Part of a small language model's weights.
Training: a variant of Adam for these matrices, 1429M tokens, 10907 steps.
Each number is 128 + 24 x the weight over the matrix's rms, rounded and kept within 0 to 255. Layers, rows and columns count from 0. Numbers have three digits each.

# up: layer 5 MLP up, 2304x576, rms 0.0347, rows 1237-1305, columns 192-287
# down: layer 5 MLP down (transposed), 2304x576, rms 0.0325, rows 1237-1305, columns 192-287
up1237:129127144130102102145114116161134122111105134151090154091119140135178128162133145135117141100152144132076135112125120123133106155107083136106156149115125127171123113124119140131141132128094120103138206131116130142132103160140096102098092109116149147145184133159181175148114091105115138145
down1237:118117163131124134168133099127108146085072116161196120119137175130110097125155124151124165111136137105126156148148114148107085123136095130097140133128186092157133120163109146129127095116101104146145112133122145112076117099172151139118117113081095120093083111092135105147124099159095140164
up1238:110082119141118127108140117120123076175134132098174142081115125160135155079105158158141180135111108135147116150134077117125115142114089138152119180154102128119125119164140154123063152112110146103122131157178135131134167111137154145115112149162157122150119184133160138111148132079127153147
down1238:130084144125129125118119144134128143129150108126151116148122171143140150135129149175091141120135122119157126128144096131093127122129118111125130124126128091115141117143119134130106136114079162108152151133087121121106115088168118161119126124141097130141110166145158144106092131133111141117
up1239:117152109106120091100124077127135106092145139115161101127128103141121170115100153145116131159133133086147107119128128105092151140122133133137128124105158121111128125115142158109099104109131151089108133132138094129129150078113146115129120133111155103095103166131134147154107117131120100132
down1239:123131110110128145139117130118100134102131140096079142105139097112138108163152106112157153123140138167133134149119117161170119115121103141127166135112135116098189130129174123124105164133101107133131096123125203128120122170158126139141095120115154159114114080120101125097104108140140177128
up1240:148151136108154145139154127157107129122139159139139114139145136135164148157073122145134143125101147132141135130136109075118102159111121085117129112121158095120139137079105150136118143154133181144138107147126134115150130095133158144114149104079134122095138105119135103140145116138168139158
down1240:080122128128116112119113091109158175093127164141123109095145154125141138102107112133131131118075089114123083098130142112143147113125109121106098147100104132154150109147126096091130139108112115147108144131099143140117171138120191143126125100126110111134123092173119137120108149150128146171
up1241:111145121143099123107125113112142124108082109096140112082150120130098130128086146119145136106099157134111114112145097123085115130118123185135154159120135142123145114173128137104128126134133140131118182148114104130182152154144154150142132164120114172160137126157116114126131120120108158112
down1241:131071099118127107123112141142149126107108113153134130145125150114161117110109128128154123126141061099143084125123130117139168091159172115087163142104071149156134168107096095114156140148162121101163119156146152102117145128104140117092137121178167121142120147129119128112111119127115174161
up1242:089107127170103178103085092118106116149134143114172115103153144128128138204143136115094147137138102112108099125127115065126132155107132101138122110112101115144117153095112130105106110156127122134143133101179111111105109124142153141150130126100133137091161152175085142143131167115117124207
down1242:100127087131114073111133079118133114137107115102131124164162093141143128085094125104117135160158127146116132093082165119160109147133133137119115123161114103140132152155120181127121123167122109153124118143059157138117190086131145137141144111137122144158104134127173154122156123116186130099
up1243:118129128141057134142134125114177147134104143109154160155090127130106084117118130108101160148122156097128153091148138130145139129120117138111170123129123131122143087160105120129144075112110127109107143070142140108105144128154129130142141156121144126136118134122144129151109111120152159149
down1243:110106122150081102129141136107145144080117136111149133114158125122099106165125157129162152080129181144092152087118102141159121170140127107102122088113119126164154118092125096143103087131160103128082133120126137112135170144115141141127129125128128126083132123152127102177111106122158165151
up1244:108107122129101115158140128080136152127136158132113089158142137181056142127132156152130110127114092171140114081120144131168064122140155153143117149144067104131137094115102121167109130088162114113158134160084120144122195139145142159167106112143129113146147137113160150113190113132119133151
down1244:102145118134150107091085151156130133140138087154151116172169139121154158155130148143155147145150097132123143109137139103139161139128121164157155134129135153148096118126167135140110118157153119141151103142150138129127113160127130131100161112099154152139140116101157152120134166096136150145
up1245:099140115142076139114141109122143114095111121123125140114139095177135178149136174174179093173155103119132106133154093155159177106138112098123135123129164151132107151148104099094118160088136116133158133099135087103089124167150110135133173085144145134120137144126093140133110113137162115090
down1245:096105141119119081097137131103110144191143168103159137170098120120153117147091089135113126123114126185100191097107121095148160161091161173130141154101114133108141131139095124121163108117108146145105160128167097105122129135109155143114147093054133110146145110135085105114098117102104095153
up1246:142124113118087131119054127118180102121117164105145121137131105127174161117128133140120089140153144126128108108100095118111097170141135124136121131172129157114170118119101161154101139125144099137130150129111127144125097164147094107105130098161135134111136145115136165129130123110114116184
down1246:106149107139132075095159105142136167132101153108127098091139177140099127142160132160148109110133135129132140097135130126090138134081110104161122138130129149140153122125163092125140108099166099150174134146162143152089068125132130104119082143126113122150142140100128142089121140139151156091
up1247:109103095149149090136115111104133156098080119143083114106110146152128146134144148174123115132153105125126106114127138117136141142115173115153124125082101119144107168132164125126072131124109147138143167152166122126150125137090159123099146131122191155100157079137103118106090137119120088133
down1247:124095094158130098135154151179144154100139086142131109124111147118128142118140140121124105132099146135131092104153110149125142158144119136148142175128131127142139109112094138126149125137125146158148120140124137154122092102149133135144116136115155159079068106106131143105130112144104150141
up1248:135126081146117151115109110125140107135102133113143166124135113121169107156129109116108112126122120104083123112126127102136162147125141152144115179132175121163098132121213179110148110117128134048189125078165117151075101124121113171188097126127182105072177136183080108173135148083146166159
down1248:111124089093117127163137148067095132109088156142141119154113099155128132142110136168090179119111115142106183208143164136178145102132162091095132115095153134113136130170144098113070139112146100180140134144103145116086104129086113126132140142113161131166145186080155107118146202110146109140
up1249:129104153070085078148118123113111055130141123134127108172123168128115135082161148165132137112141100137124173106111132134121167143115123144114133089136151166172165119127123151147167108117112141116130132141173083120136126159111060105110106136071127154095150175110117119130106131138127121143
down1249:137119148119097144136168123088145158115107120134147087171174119145115101162128119080140127124140139177089150084131121098131108107066165161099163165124120162135133079137162071100122133129124109140122134099116176111113107118179097137129120110126134126085080112106094153139145086115101108178
up1250:134136129074106089153148195126113117122136106154124143145112167130146117138147101149171176132158122095081124143109107097127188131160103134144091138136135106155161138148109079124158116142187150142164149153160122103160142130115121101165173146106135123078152118147146108190117108140109146110
down1250:138136137143139078154103140084120097121153095090140142164162083151120123126155124140160146110158082114135218126134132126142128135160109122094116117137116121153166155143174140113108162125125126063138095120122109092138152133123128088165143087096187092118096129092118150127122188105133103133
up1251:102149138123137137097100122115103130167116139153153117131117112151170123098163148144109169079094130094142117149132130126144111154117119098093107133130116130131142120137154146117112152125159137084166141125127129113106162098118149120156162120103148136122124117138091101143134111109147104144
down1251:154114124125107128123112107107120097116105140107121106149129123114146112140128091142139081152150131141137143140110113101125143128131106131154141118125121129107133114092083126139144094122110119115108148159129130106136125142128139132130131127112102149110099144141145140121071128121118145107
up1252:109130139116110162113131112114119106146094112122149115132131125155122123114112143163130122132081148124124096132082128147127152148096135121152155106146145116136107147156079137121124092164136128141126142150145134133125117111128095141179147123114111098141107124158094131146146093127129152057
down1252:150124114128120106117123162148173117123094152107139101146104159151121122115116133189147125109113114132112115112133116152105137120113138116096167116131150133111159134133131148161137158196140091131121113129098163136119133189105143120154144073088145108147135133139172139107119142075137125165
up1253:129067137148115123142141126121152104121152131089115134075120139141137106130101130156106156126123104114085115073117121121105137087079099102120107134183158127125118150121118150125093126118183117115137123118142134159116149174131097119143113105117147099099182116137107141129141093116106117132
down1253:149104151150152133111119098097149157074122164081080112087109145119126095156071148134162117158117122120086102086087123127089181098096103071118114099122141125151117186105102156127101089098110075145104119134090160115107122188152120141160101113121177092082142089146114169111105107141139116153
up1254:085122120141144131121088109134118120148134101082170110088100086132161122114143118128124132112085158084104158136067111115112115146117079082137151124132142143109104133127157120131132082139161116101165107144106121145134148098151086120120148106078119129159072148063132143113113103122091145162
down1254:075190112123144084115087124124143145090151108139159130148118103125149128118155113113103169131120149131146087126104125139150076120140116098094130116096130148089097114124124123139121155139112126105120100161144172164152137128139135128109144161092117120136105125127155133133118108133109135126
up1255:133120137121113118133104129138108120105111083128057134125105151153121106136140107130120148117096134122104121170129159096130155127131124146089155143168143139155134115136123151107137128107170131118094156130096145122179140153123080087069142140122098145127151122154146144096151117114123112141
down1255:109104091146121105095101161139117146117127089105107125106124148143097084154120124028169120126151160165140126105099157126172154118103130103112120172129115122126141089160080096112137162079138119129121137160119135116058112193144145144122122124122139090162146125068128168143124135081162078150
up1256:126123131085156127123107138130177131146105120134094155158112112169159104131120133164138124115129122127094123164157099076101126144106103104147130140126156120164095149094149129143097149099092087167133119108144093129145134145084143097106138116098153139144128149140091144128116094128149128142
down1256:101133107110106120110138112093174128139134086110158121098098133140099118118184148102105131160133170154150098112096176137117142119132161110112116116139140098138143092135119135113140142099150121123100149146125139142148112162147137116140076151087165153140140125138103107142105159144145124164
up1257:128091159094133131150108094128147115131153156129105081120107126130126160124133124151121140100130153144107110104123155157140150154107149112123149121187127138120149098102083131167133104139128150111168122171084161101111114101174154097128104124142107127144171138141133100116107127159128111137
down1257:137175114135134157128102168092109109127133087090144109125146108143150129108122121126114127129111093126138117151133107110140139113173117120121140132106125133128133124129117113076107141113155117098119149114145130149128165156110123123176182110146140136097090149113136147103130125134143086117
up1258:135152145142059127125132092139181163156137156126135117083118120116138123107115163144143151146155144118161122140122099092134164142116156096143130114130136133160127109149140133141140116132161105123126117154135117123151154128111161085121096144131192144110164111209135121093094127143130140094
down1258:114121114114136091137107114131157121152093093115136051103192138132127165135117109132132155152135114071148154119109172123189129136103134155134092157142135128152099127141135095141156160132106130216124128105088147126175102134141165099090131134125164165127134129166125081115117112160143127125
up1259:139145148102108148168147140113186110077113101099106148142120134114134147081112120191135129122120092120139142096078111108153122112091078102161088149126092161139090146073128133103124117139096142100150179131178122157151107115114074122134165202118130161116129134146123117120122139124085139107
down1259:118163126144140106145151145161128136122083112139104115177131129102103062151147061116144146134100137142141130154124125095145105121140094102150085155148066137111114155141138169153139169175093133146127138141091119087091088114123119120126089107144122166124121145133145123137130102153142132128
up1260:127122137081121126102100141137089124135150122087111127131115161150114117121117103158147129133104119152106109137159144112112093166113135085130128128146089136156115141110173107133159136154122152091158150139101168104083140159130126136149147125111140126115129163118145120081173152136111121130
down1260:154142101141150138107151112169123090166120132118099083136132151132125127099144129156124153138146088165114156139085093117096150136130172114157086146084118105154145120152116128160144131146135148120126108157111131073124168109129107095097107103131164126136129096119102133155186148106124145114
up1261:096140130115155148167127124145120121126115127138145136117123181139117139140152085141132117129114114137118129109122152120114115155128120131142170138104147147114113152125135118121093142106130133135160113145117132091149132130164133137112119154126144117149140130073148109119154103121128164105
down1261:108161134126124134106134110109128113095115146112150132157104125119131142119136132142114145117102130131128106123155124146096153108093125100104138136125145142140117158142132099136158139146107104138146099144137152125134138118171136133111145107150122125150171138132104139125137113132145203100
up1262:133116123152061153098097128133141116129122114151159120151096101138159134161149087135086152108101128090127118133113121103098133130095110140089145106138132130093078133101159169112112131115111118084122137126114144118133140113126110127127093134086122145159096139119153142121127141100093084146
down1262:153195127138133118124138134094112125119120137127151125135125158108128111137152113150083137140111122150122134140119143125136124117146115098138091112126149130145094176163138132134143182170087114089125132137122141163148153136126141137115145127124161164110143161153146094125143135157143131129
up1263:131108143165096152094092092139111139109139134124119140085116126120140156172099109138137064139140135113114074148138103125136142150129117101160129168120144107123124125141132135106103088120147119096117171145139169118145164130126087120098121115087112121132134124084161127098122100139060141097
down1263:073155098125148121091135149121151083119092120138130090103151147108103123161089130147104147114128108089107139117176132125108149126171157151102115120144137171151137136115128042127134069164117101118151137127106154128095133138118119135117141095126146124102147083083095097128133127159142163105
up1264:162109111131139152128077112134142110126195120143097165146121127129114135116148098106134126078111093084137142141124150127123113147099169092148140160168125123108082137162136156085111115135114130130133163101118144045084161092118116119081130134114093108097141137109115142121118154108153157104
down1264:175072155079116152094179127118123120119127126136095156146167131110097130134110127116110083114123115083136109114123167147099151160111164146141138103086119134106124100185108146116134146113130089144130150132195126081100131127196132125147109166151110123072120135128116160131130082134125137122
up1265:140113143176158176118113147073124109175114172168116099185146140159127106149125097129129123081115085130180109128128068105087166147135141124125142133140139144126112096145111123092092090118182124103107154121143154111145182131124109136108135141096112164124116138105173150125154111086111153135
down1265:152156159115099113122129134138116111066093127096109158122124087155163083137090110149099115129155111123134137107110059084107121100129134169125112150105124158128149174113146140149133121152090157126118103130126114105130150087113134087114111120123136125130121109139123142147088093121100149137
up1266:104084128126101163181163128135114113118148150116105138158138182149121143126117171132123176153109147130118111106110102106112110165110082148114146147130130150131083129149134140083129123164113171122200111140089139119137156123108136133162183091119127116136129092130158090132119142146149129096
down1266:119154119146061150114137084100166117103102162126129159098105120100107126155130128111085158116119124150131116162151129085073150118124124117136105169118112151113126141127142150130146127110115160149107107135140134115179149086126114149144157161129128117162079121127158135124082148151115096103
up1267:087129146137135100132112099097140125141158126093125142134103136135072114073144147139099112101135134126151090078107113068165123129081142124125121128118117169112105161133156129112090120109133146092161156166180157064110138125109156127162123122094164087146120134111124111108123123140113085137
down1267:122159097087129110135104112110152157147090099152141141094133145140156107115114127130170143149128158123144115130124133160124138112144108108109120150110117110128087121083087150127137133157104156140120137120135128145131103141143149151101127140138156160147125112111124152136149137128134126131
up1268:084135117125117147142127145100102096135124146120124103142099123134116096111128106149154136088137141064155141188091165161105155113137064125167142108107125128167152114121125103130124096089123140112121117134173118126127146139134166155178107138115118112130144083118168134129164145122097152117
down1268:166104102145115106145115084101159134158157122130140101123113147140114187114166134139130136129113126159139141106127159095088152125125166120109111116130110120127162122148137128109131099113096147149111160106128148123142154121139132111088135093110148145127115141152126167111083142101145166124
up1269:114114157094152141126131129043164109142144108129117134129134144138133139115146149107155117145097168122124146136088104121126119125134140116140090104120144134128095139107129117118103107108140140096150126169149105142105128159117121107160138179133136119107119119143090159183154108101127079119
down1269:095105124120153116123076136146150133076154094143101160088107091082135104114113124120091163107122105142134149104169168129165081101111102183181138098125127130103122136133133144135127130128178092141113140129137128122116085138126105102103179166139075128140109150099108111155097183117163151118
up1270:113097135105101116156181197137111097115162123108121147150132103169100114169132104143089112150098088098163065093128148145121131150106148140144129131141130085127145130164130106108097107146095142095130152169141108132141117121100158117138124169145164133148158137128109133130122136111106118141
down1270:149149080091125139148122139159108147126110149125141087175114120112137134134131109154099147113136129147115170125071149113105093139126139146115147136098122143112159109108144125141132136107106124123091124148158151110154129147153139119134133159156144135165122113126102154118137119119134128115
up1271:126138144128128108126141135097111116135155151141133129105121135127145133152145162159088125104159140076152136090132110125134111145128127138085147114096129113156102116161116119120077122081144116093110078137163146137091163109153101167145169121130157116145150084132118142130115118143111145144
down1271:122161103139108123166124107109145139146172130117106119122060106109149143118147145119129145147100135083167151062118141160130153121177121093191121141128138142124075145152138132113158103135141151149106152137087150138138123172143116181181101115118167115147113154149133061079110151098146100111
up1272:153110097118105147121126152095134131156147132121096130134143137148093142137112120141124142151134083116119122125122136119128104149096180114172129146116093152091121110095103121132095141091118089145138095105146117119134152109133150150135148116116187074159107127133119147160177108089087110137
down1272:142068131139131119112168169150080134083115116105109169103138159091129139147145147141119125083152143096126178154089139089118177138121147147148180106121143127126114119150131112143097100107158163098116111108174115151169075124152109107063140120120150119178084135140120086109101143123121124159
up1273:114142087106127133138098134106143157087130077114098115124110123105151140092155153133124129139126154136093140109148141128149135122132136130165162095127151119133161087189107145143119100133160110100136139102144138100105119139122149107139110159148146104142111121127131152094112128157087126134
down1273:120083086106150144095117074119155148111094108157132147087105117069125076101096157125106155126142130137139120140143091191127108124171136158128144124132140104138195140136105159179115151121120130146148141139129136112111143127137156145131134118122136119120147140141117162158138125131106132153
up1274:105122124136103135120138150132149096133162121148176128098129143172109146117150132114138161104092100068128164132095132121150172111127155109167111102151108124145115127120146106137140132122148167118141138130133103115103145113128121107138150147143141163120124147123077111086147132134164114092
down1274:135133111114132097132127091103125187130088142123115137114105122136129130149157118091147140115077122152161106138132126126158126149105120150126142112139095109110112153154107133150097137121117165142138119139140131096134132119131148140098122118093126142102133176126123142178130127136098124106
up1275:120116156155129136125069125123091140125098151155160138099163169142128177169125129143148089095175064108103075156139133116159166129158128099153097098121208143129117163121167109114089102119159120163137129108159100129118111104125139119158080088119125096078126131134140142111112153140122107133
down1275:188131117137103143133154146111155141140125136163110120158153128143142172089121088138116123103116154144137117128120136100140104115109128141151143090143158144112119133119142102125116154139169131092106132100121161124116142104085124134112127194153132137159080136121106155109116136097103146130
up1276:123130115070119144164152081129103076115151135120133105129130155127139103119135123132085072140056147162146115114142090107113152182119157142173114137102090086165134102077108152106127093115143110111170149080161109113116070143157093149127130173123148145136177135149087121144097131131163085141
down1276:101107147089105139139187113129158077098176146116094160179126135095109114148132132124091122104079142168176132184123115126126079204102124107103046150160105102134135120138158125109112106098123162125120095152124076119133088132110095171108160157133189116101182188156114163124127117167141124111
up1277:159146167186141139132116152128116122140147106138138111097134093143139139116177124107093099139113116117133133120132119131141139120118143110133143157120175107131107150126105124138169126103120128129130127141161166123095140146128150146136176153087146151117158114108101131129128109130113139128
down1277:141091152125094102096137162100152105133111115133142161140080142138137146091120139094126141147132163136125153167125105155102117118152124134127086144138118129133154145171131125132098179138150112169148138131136146116127144119136120138104102104164146120135114162098181143107167115149128154147
up1278:152131124139120135133140156140166170104128117170130167135074143149109101138137108183120125139134106111116137154079109105066131129123118106131096119153119129144154133108119139117115064116122142133134100117155137136169135094146140141106189113155151127128141140143116164086069131161151131118
down1278:143120126122144135088116104135126097133146062166122157144106112117106106146113113113129163117113176126126120137085164160109151167116122131125113112154180121150132156121104095135150106121140121138129132135145109112153119126141126148140145134137146119150128115114144156104120143099114095159
up1279:117123110150134104119176145140149128128135132109108145152126171129131107080147126164106137158129142087151122102143135126126177132092137124127140160150088114138118134126133128111118110111109144119122149133161137136145115139123171098138131129125113143126193122116129128145118116130132152102
down1279:109126136096099125117142068144128165137137127121130132150167177096156126069133117122089100179099127076182112159120110101157129113123123143135142115178090155134087084100166128181092149166122123143131182112136133155116104142126126135134108129126149114149145133112176110139172129136107141133
up1280:118142103152105116142136127093150088114096101121147128094119134153097162130138109129162110129081129164074105117154113105141133155120161121131128132103169102077092164116138126156133158085123154127112115151160126112136140098128156129095158140139160156141122098153102119161105128148128102136
down1280:104104135120119144131154130148139112139140156091131131117137112128101163106143105111075138111129135132102166101137110120140124137164157093158143132162145129101153076176064131121141149087123137128097118131128100132123100158089121140162129160123098160130174111149122158127129106104128097095
up1281:108070152175117135108134149098155088124121152131101137092106147128157102116093149144147137104099132142167120111134104147124157138111136099146134162155133106096121096116112164106100134124117080173135123130137164133127170096120163117133117087131128118126144132134179098092099141120150149138
down1281:143121108123134130127142089189137130114116130126083124146132118114141134124176132134146129113115145131117149111154155121142123094090165101106144133128110114140153131132140106148153115139154122105140138143134129126124113129186148123123128100135109124134129103151164146107124137089175093116
up1282:151089149130143130185142152133155140151156102143113103143124109118139126078166156124139141122134131090133138123092144132072118126104110148141114144133101144139117129080152134143113061123140140140211122126176148112120135123155144143096147139120145100154121136084164150123114102135112152133
down1282:103103126152126165119129108111113151134157122128112177141103148123166099075098121115115101131150143086106087135128156104157149123141152109138103107145121092143080162117115104064112116148079159135167161111151131137079112146104114120088124148136148083119153120091095118137123120099151123130
up1283:147116139139116110134134134161106110126104144136148131132118162100123110149120158088131105132101081109139089118139119159122113129125106161081128141108099142141114088129163112107144140159136121156131094110127132111115172137137085127156153092110153144073151145142116162141128126136157156096
down1283:114145160113158147132114115116142081136134127115105151114107114115145105140150138131135104092079110136113140122107136117133137119188126134141106060122115133104124170112139105105150167131072119114123139136135122128142149135124135142093133119118137104165140144161123148129113124139133124180
up1284:130097132114108127179136146163142137122137132127105134127134178134091133166111123097160124122149086148083094097091108079150117156178149105137101119110118113119137153125139156120127078168096135061134152119118122095119153132125138142144144122118157094106150113130123166132121141168143097102
down1284:124094088136156130110122129119149160109184143128115173107149078160163130126131088071115119159148165072088109102152121117100130090130103154107117122075129143118065104148128146141122141124149129159137152101140117055129103149119126141144161134106127115124186116135121148121107137133072110132
up1285:117135173119133168130119127105175141138137166128111103117115125142127129112109129097107132156094117149151103121140142097149158136111167098134110142149150148147137148104136106140111110119165086141158107128122150142121142169134160131127124082131156146132149134178097090116107116114119135137
down1285:119115093117124114144142131143091150110090102133138138126141127137099114099114148161169130109136139159108109127135107135155133141115121113181094130117129142100126132094165170132135122135103164112102110136095191143147111111150169084175149150126142163137132108141151106135094180187126136120
up1286:100121133115160105120091152149157125113112092086124127136112161145135099121122142138104122093131089127084131134124120130159084149140158153155100135129139111139122146156158116099109179128141148064164119110120179142119117169137124133110152090106122124079127133131142131113071124149106112141
down1286:120153100147127157153121184135120154117124112145158187155097119126111108112149161101113108140122124134101121112142168126134121112142135114116117149124169109098156100138135103106117103141148125104141147143123134161139161137111105149099146131120127165093152145111169137116088129126152140080
up1287:134111135142092163123143150123119125096113156091127170159114106148092144136088095169133124162167121104139142096180082110113093135139127145086142106200150157154136127117107100113116136109147131159138129097144091093150115163143128122144119128139096157106152166200122134140091093128152115171
down1287:154185115170151154117117172125135108091200053162141108151121132128133141181178122106145143112169121127123118112136120155146108103109098114114085119103123111106085149140104116152194157116153150132143171129133094158075126167079141094107142120091125112102144138106098124133075126130138071119
up1288:118132171127126143104153144129169134141138131081122138103147132134129107123154110114114144129115153134113077100108089117152148188131150136160173147133147136140064159066109161121113136102114107128111182165130167125143096171110153163116104163097130118123105089125093133176076110135120068133
down1288:093163096091135163101142125122115158098116133134095105088118105144137152101070152125124144130130133125135155110097119139119149132125160113142173134125117120122158107167098106109098116162116156140180080122188125113106142063147123138132156128134150124137132193124124144106162173118140096130
up1289:152142134149143088229107166132154129121126122106083127093120173113103148076130104122142162114121146167132105129114128092093136162082107112136135143121129139169152119133115124104101115142133146104155106080107149113156115088115134110148180086072135163098104106102101137155128108142104159142
down1289:119112082135107089126160151137117142071134134069114101151140140129133105170125108130101116113169146129111182089111149130184089105103114131082141124151129159111108134134084129136137172125140112119123131130130172101097089102152125137131115138151139156096041149138105132094081151123093129079
up1290:153120142147119140137129105138113104157143138129102095152135109126151116162124135110142131171125152112125158073158139144111128115143123097100160120151120098146143116157106102142114135118149155178174122143091166130133097125140146114096108078142121107105142158177127137116153108091138194141
down1290:109159132154152145131135170126146164145124115140154131100090138091135143136080153126108108122132147124140109150099139108137146138125129132155101155101139135114134151128132147095145147118157118098094108135148107140142144144088128099144149132084114141159111112117121132123101164140113092114
up1291:092119141094155155131140132085128145150145111139147169154134124128174110192152076154116143112143116136141128147102125111150154125063153135167158079123098162121130111150123148130134139136147113112071144124114091130127153137101122141153145200139138117110128134123106133185110108104138072109
down1291:128172110090132162114111139139089108123120160122137091155131117113101143155068135112102147139132144111160102146111136097153156143109113150160113119131126098124131208167154158112151130151122099135107110140115137104109124135131162118074123154124137133136113123108165096154122183098138079107
up1292:122150109131097137095137139114146162113109148116131147118165113137124167145138150116139102115089137128085126103136127101116146131116144107134134151120111137121116122108159143116145124110151134140130118143161147142104146108158145156135156115121136149146135130121136112118119113087116127119
down1292:125161128175110122136157167092140109119123144137145114118113120153091128091154146128092140135137103138116138140117107158146073134101107123132167113123154120144152123151127149145130147119140060170124106100116142136109166134140153145143172108124128090153132085090172111153136111136094154171
up1293:139101127130094140124119199136074131116122147149113139094135109169116122173082157121139112109113090138086119102137124148126092103165158141148101168128121100105130162106134140144110114141160114135154139139121104132115112105163097118178149111114131157150107130119163113122122115125149152112
down1293:116091122155126105131140144128165115115135125126122086159119155137127141116124095154147148125120087140098131137121098173127095176077106124133163142105138148124143164125114144138137125098103135120124103103129120084092126134136099170130133117145140128118138136132151125086117120103117090126
up1294:116128097177063161141155119139145144121122143148134110134131123128151142143090108098102141150146089135093118100135142128150147180152074146122093134113129154121145128122119137064162120108095085162094172150156133138113158112133107170115172097087136097106155105160137131126141092140109145104
down1294:149180100157078146111155095113115190130075139100139138113130084137126159096124103096122103181061152196125148113128124117118128106185098091088068126086202179095130134175122100111137116112125105139108149147174133172041158158161121185106179123140092087083157083134162195097153097071148086110
up1295:119110153127094138156139148081150145109139127156136131094091119129140107106154146118113108081124137128066121112132146107141111135146114130112139109127144181111068104149132114115094132129141133135123116161095119103126109086099160105132142132118140154110137138141117157163104143131131121123
down1295:118154144146174107133109128154134107135114102130111129102143135139140140147116162098121133150132110123144146101120103148139137127115096102151142087159139146158120109110098118142138147104132135121156088115133098194154089144127118121104115115156127151103129133139127098121118130160139111154
up1296:137143158106115083142172164096112111142066102111108122147101130140160137170137117146149164137152086122135129095128159142108126150112120127101112152145152150136141124144137157144110137075169165110125129108146161121158112113154123131127109113124084148120124085123151130164159105135118146119
down1296:130123118124143166083109089174144110129186165135125146101148134102102137116134145124099105118077154166095122165130088142147136106133141126159122127128111108096095132141124118114125117166094111140113138160135098093092152157121129147127115159123185142124105147131102130096119149091147091156
up1297:106114134144097108128128152151153117064150101077091181175114172103085141070150089128091131116139121117135164141118122157123117181080129092110170170178147131137162113155140200144115112125160104096153124141143161107108115114163128129105140118144154087147119164180095093133136152138097104114
down1297:099111124108128117140179150113143127143119088128160166132147111136177152104117127111152169123107171145139112111119174127128127166076114102134099129171170099088117116114180126113151109166158081162135148164108103161154154135156129156156165143153153064126135140175118088121123138128130126120
up1298:109098102122114114138136135129105105136118144167098113133097126148153129173136119156162158161109128129103116144118154145107136146092103140145143109127164131134141123128154138121141137132120164089114142138103064121169143136139112124109088143140106131163146128166119128094159124115132068155
down1298:138122118104118133125123140100124111118121125133131103124141125133152131062132140164103089106143114116129126154127133149128107173164111132151133146136109126134117136094138122130149132153142117127134118117133139134091129100131146162115142118093167147099144134129130109171116149113145169139
up1299:099126110121126127116138152152137128143132167153132107114074113122104158098092115145141115124121140176118164177099163119109148149149134122103163155157101110148126090128169132138110083142155133118171159142144119103176090113125146109102106118136174161117132119174112173074136124079102177156
down1299:154104074111136157138142141113127106111093127172136150130133084176127168158149117105129123160159129105165138172107119125107109104166074113120158180098153155113095130135111124126127135123107117117116150111131125121137126172161177115102126118120149076106153089111116149102133149089152075144
up1300:125148121111110125104141104131163114124137085108124082135094131148141166136130142107115110137139120148109155093099169130123160197129178114109163096108109129093136106086150105123077128113161064138109149125105135135074117118124146127153127136109176106162092125120139102094140125094120144131
down1300:144129136117135102096128105153137133129109148124132144093183119119137109157127113107159102100147119118130116123086117111134156122109122142166112119130077145158108140178111136135117091135110145100117120145153126117108112125137082135132122137143095160103150108086087144129126096119128133134
up1301:125119108106120109159109168115141115114111138135136155128128118106161125136148132152175151130090114173119129160078159130133093151109167139127091102110113185108118121155130119087154140128157113085106123095135134111153114104140127106105125107120117124125113094124116137147121140126117115114
down1301:119101136143118105138109104137125140127111112098111093136121099094100138133154124103132153132130119117143092136168107151149154114101081124110111149139143133148102158099139113157103116144112139137139095123118131089140152113140129116156121132095191168139131100125123137158112140139118164135
up1302:120124115129135209135108175094160124132166108100130156127157141159148118112079127124122162107125114141060095120104099081087104191141136074150124129138115111174157116091111115116102178102153117129161182115165073098120117185107128108136108113134116143131149129099137136116147138107131204135
down1302:160101091215217199158170131055124195156181138094080113160156112096150100087048152112121081138115073169100132080065081164063096085110090097101152080158097112137163103126118060096086148147152000196164255085141120066072097202196077195128091112100129057180070131041137089099095132116151173143
up1303:121118143071161110141112161117105091147134108138138126140157106135171110112120115133104107144112101123101128119163108156113140158106101143135138141152141139138122105176138140119132140128109155131118105163071116142146076128144122092151149122120141131132119155137185156139155112113092140130
down1303:119066132128135139102118122181118156115108141138123122100116106154130124111122118122082132143122132147125111125099147165089166126105116135118130081155149127109144159142139123129146128161146122099120125131076122126112151146130105154112124106144106147165097118120138136130160129138096151125
up1304:090128117161086127111168198149124139130113187113129192118127123128149102104160086153126103128144179130103109127096136121126123155135108172143123152151134144141087148130137104134136167162106139111139140144119147129148107121131153098090143139110136129148150106167148092122102100169108158128
down1304:112112145136100108112137172096109119121166144103160131137174142118115124084080135120139111179135117145130123146118111083141123137077118102137114129150140107077131149127155136103108127114126078151179126157142144130137119178139104129084070149153143157169097117097120122099165138100096118134
up1305:130116141163142143143141152135150117140132139165095148137124143113141116080136123168055080164114089103135111110139138124156159159087087114136172159106188114121114148178094113130167118119143061157115214118155145118130116104176100124110181141110095103167181174136120192131131080111117130119
down1305:125149131190149089152102145122127152144124145117161085129102100147117099102127183137124127118153126113095125120091145125139139126165150095122121109081142144164109204130170107105105121136132133134111166127107142103117131135100112116117122121149156140162111137093116057153141166086159157137